Each number is 128 + 24 x the weight over its row's rms, rounded and kept within 0 to 255. Layers, rows and columns count from 0. Numbers have three digits each. The size before them is the row's rms in percent of the matrix's.

# layer 5 MLP gate, 448x160, rms 0.101, rows 19-30, columns 80-159
096:146137142142144123099142159097103146136095101102127114112139125113152120171122117160152105091144113151095139093114095157155133140150153127130126182179135140176094099129086163158144118099100117122116172188100156110092170120117095112105138109
107:101119099111133131123106180155174145160129114144143128111140096150144162136132144133157126147154106124136129099125111117117111125134124153112108153166133135135118109132099134114129096115134118149142127158158122120088130172131106147090161076
107:137133105124100102152150082105146094135153094104142097158060125143136177115090150162141099119082133097138103120136168094114142108130133107140067138092123135135131135104128181104161147120145116118109147110145082104125135118119074139130145118
097:100164142092138126100145145111131142151116071123125124129125112100147175114137135129115154104125179144092131110116096118117158154129142088130095129114149118113138109111094137140113139154084127154126135113174092133127061126145156137120106156
102:078160122113190106128133161144138126123130114115111101141114130131128132091169125110123131086119177098113134083119135100116157064179118111173092086131138151113067148138118112147154124122124144120162109175111172104143114147142092131162103118
103:135122118124135139139155074172136085126171113127111115119150086152119136116154091130158105114179129126139134133109171142157084106132143128134131137195102109164159077150116145100086137131174088109122101131155126122113091152107101116128128123
096:122152157160151176103142099117143134126157100068128124145120125151142115088133122128112134098137146151124129126128129074135100096131218129147130116142131107138098115098106137151176090146139180108111122133139123105118124126125074165143116124
105:101118131098146202132085148110161130091151118120127069118118135172142144105125146180138090139099130204121133177103115145141131108123114109132126147144129144109145172097149127103118132191108097124109116145134186124127161101127122128129188107
105:115102132100151134126114115176159137110138123096134165106128085166129097155117104173134112128112116157162093137145157140127127123140121132107109155124110140125117109068082143163114156147128130159141176162148160126133064122171101137137095148
103:107134127122093171138105134165129096142136113131119126113153115119149121128138146088110122142101138093125121141135128112143117149135124151139159152119112168155166159160060122098135130084139133156098131177130154135084103130157115129130092165
099:089081136116153135106114139116098108117180093137101148120156091149123131107119150095152139131151130138128110167138136118109129111133129145145148118091129141146124109091087118128139152124094169154115165134162146105124125085147114144106130120
099:103120125152129137094125129164127131091117120127141130130099156094128147167097090132203115146143141146109097074156124137114097139173170142145114125125145097126114083121103129157146123170110133143140125133147114110101098104132112129113119116
# layer 5 MLP up, 448x160, rms 0.102, rows 19-30, columns 80-159
103:141101143162137119140120107140094093109123154137125176099111126094149121151139176169146128155120108108147148149121144145143100154136140163143120116137157145151146116132123133094126139132095087131137124175143174144142159128123109156101094128
110:080165113125129093119128136146152119119104102131114142127130132141173132099151134131131165110093103067118149161075069111141063086137110147119140158157170106122113120082151125095142137106096142138149160113118141146125124181106105109134125119
101:104175119113096135117112159152088099096151107166109111159140088169094150126163164099135159142131121129107124129053104125134121122171141159098156117121163146132166139154111117106121146126128163164115144141126114139172117126097108146111127129
100:111140144119083141114097095124122072107109152167125152116126141149129123119165120112133083156150139090162156164126127147153126095146099143142108151144099132102129126085146087130125112129142164090104097126111121152077153181111127083147139126
101:109147164129123097145107137100086121075110114113102127110105121132149125127135148138141093137099114102139108111128130093103120157141146080150170131129137166088118140145125174117141161129092160079166108141111167143150112143151143064075143144
109:130166136076126101127135100135071143173132089132112154121100136113126111089139095079090126122116113127157122127109110119129117119130083112129092112109114115102070106060108089094085098133103153166136119131125124110103123120106121140169145124
094:120157145133119199127125131137095114121171135095131092165160187107157132131118101160103091110158145177106132136127099132139160105115106087124134095090120133075124126119145125115169146148146182092135152132129123149105172144108127157160131124
095:119154177136097162096168094076159122154144136136111157118136113141144184167135120095124099125120135118151148127133118127127107128127103131103169081107110124159112123108131088160126088119123174091172134125131114122085168140152088110105118126
100:126126155121129105177097107095130167127106132124138116111134086176155120128089119137098112139144102077142108165148127129158097146130138116140134149112144159113138104114178172131159153145143103122129141127060121082118166156127109098108151154
102:181087158132092130121115161162135105122140121135112106104106149081163107143139117122110163098125162126096111143171170126145106150115137110119113129108132125158113081160105108138133122117115156119104124110109129135155089161135128150084120134
097:068110098161128158131113146130076140088116125118126149102160140135136137068090113127128122132114131162132122171096141164140085123109160118083134119108163131117133155058123125115139130136104133129150114082113110123156137137133128160125112096
101:171127136135074102152107115107102120136112095111111116146145094130152094124124172093068149093140099113152174147138122143095097128105089125124140115171103156091104112160115140168109107110110148161139153119131122151122118121126148126079127152
# layer 5 MLP down (transposed), 448x160, rms 0.0887, rows 19-29, columns 80-159
102:110133142177099132121102126153145074111188094077112151139102106164087109127126138151129153122170098103149135105087164103150121125202126121088148134116118083107115089115160114079080177103129137143145140168139114126129141085139114125125125128
109:132130101108134154165149125114128155138093150107151121124140163113101122153149140155169126090116157079101130076103141103162122143137109141144123136125142147129158123162132168118112124153132091179115137104144171178116117178127120100092157143
103:120175154134150148139146137133127142139133136146127085119114150135126147140100118138118143184117113171142184132164131108145119116123160124168128130135120162137092159107127124112133119152112095132131140144085125158114135144153138132099143125
095:136130140151159170158120122131144073099121158107110105102123166148124110147095163102145126179145098095086171117130121075116104092138117154140159101115172097093142113077143100124105156126132132134114102127109133117125101153111113115136150123
101:080108088142141114111136115130160152162135163140130122143124116100105160159119133139121157119158134137105129102158142074120074177133136116166136159119104172156138129126133117142140134176151114133101159158155114154093085170102076146164138182
110:122093139161100109143174120136117140152111088142103102118105096121156147108149091106123165107123112136122124096143152138109127165148153113118155088100096118133128114128145165127128179156125141123133102198111160109131120116099131140125139131
093:157146149112117100108107177167157094128106191139146138126125143100118137168133116121117142093104167103121123132121143181140111111084125124101134134152108135141147138110112090114103127086126136159131113112111133157139141100086120174140148131
101:116175138097156116126133142119189127129152096110134132135098125124106129076127133159139176167122133170171131148088130102115131114129123131082126116142151150061106095109096151115133097153169110123145084096155180159141118149182134084145138126
102:155169118115147091135141126082132155055124150149152107060114141105132128142094143153156146165138122123124121087100133119134119105122103139134090116130156157117139133134121146131126163075129144142143124115156127199174110106137121121097107113
104:100176139117101119130141122106118119136150125143133134089060118165150138168127139158132090089117099122092085129085157165114145132133148130100119150110140118139111105134147105129145187112125170123204124136130147126135151070105087121128141132
103:111163129146136126132124152108154123129167056112102126138099136113110104128123148146112084142108097147141127107136147122105097132143126142149137156138109127181152140142171173133087120099152135139139155160137134140097182101160077137133122140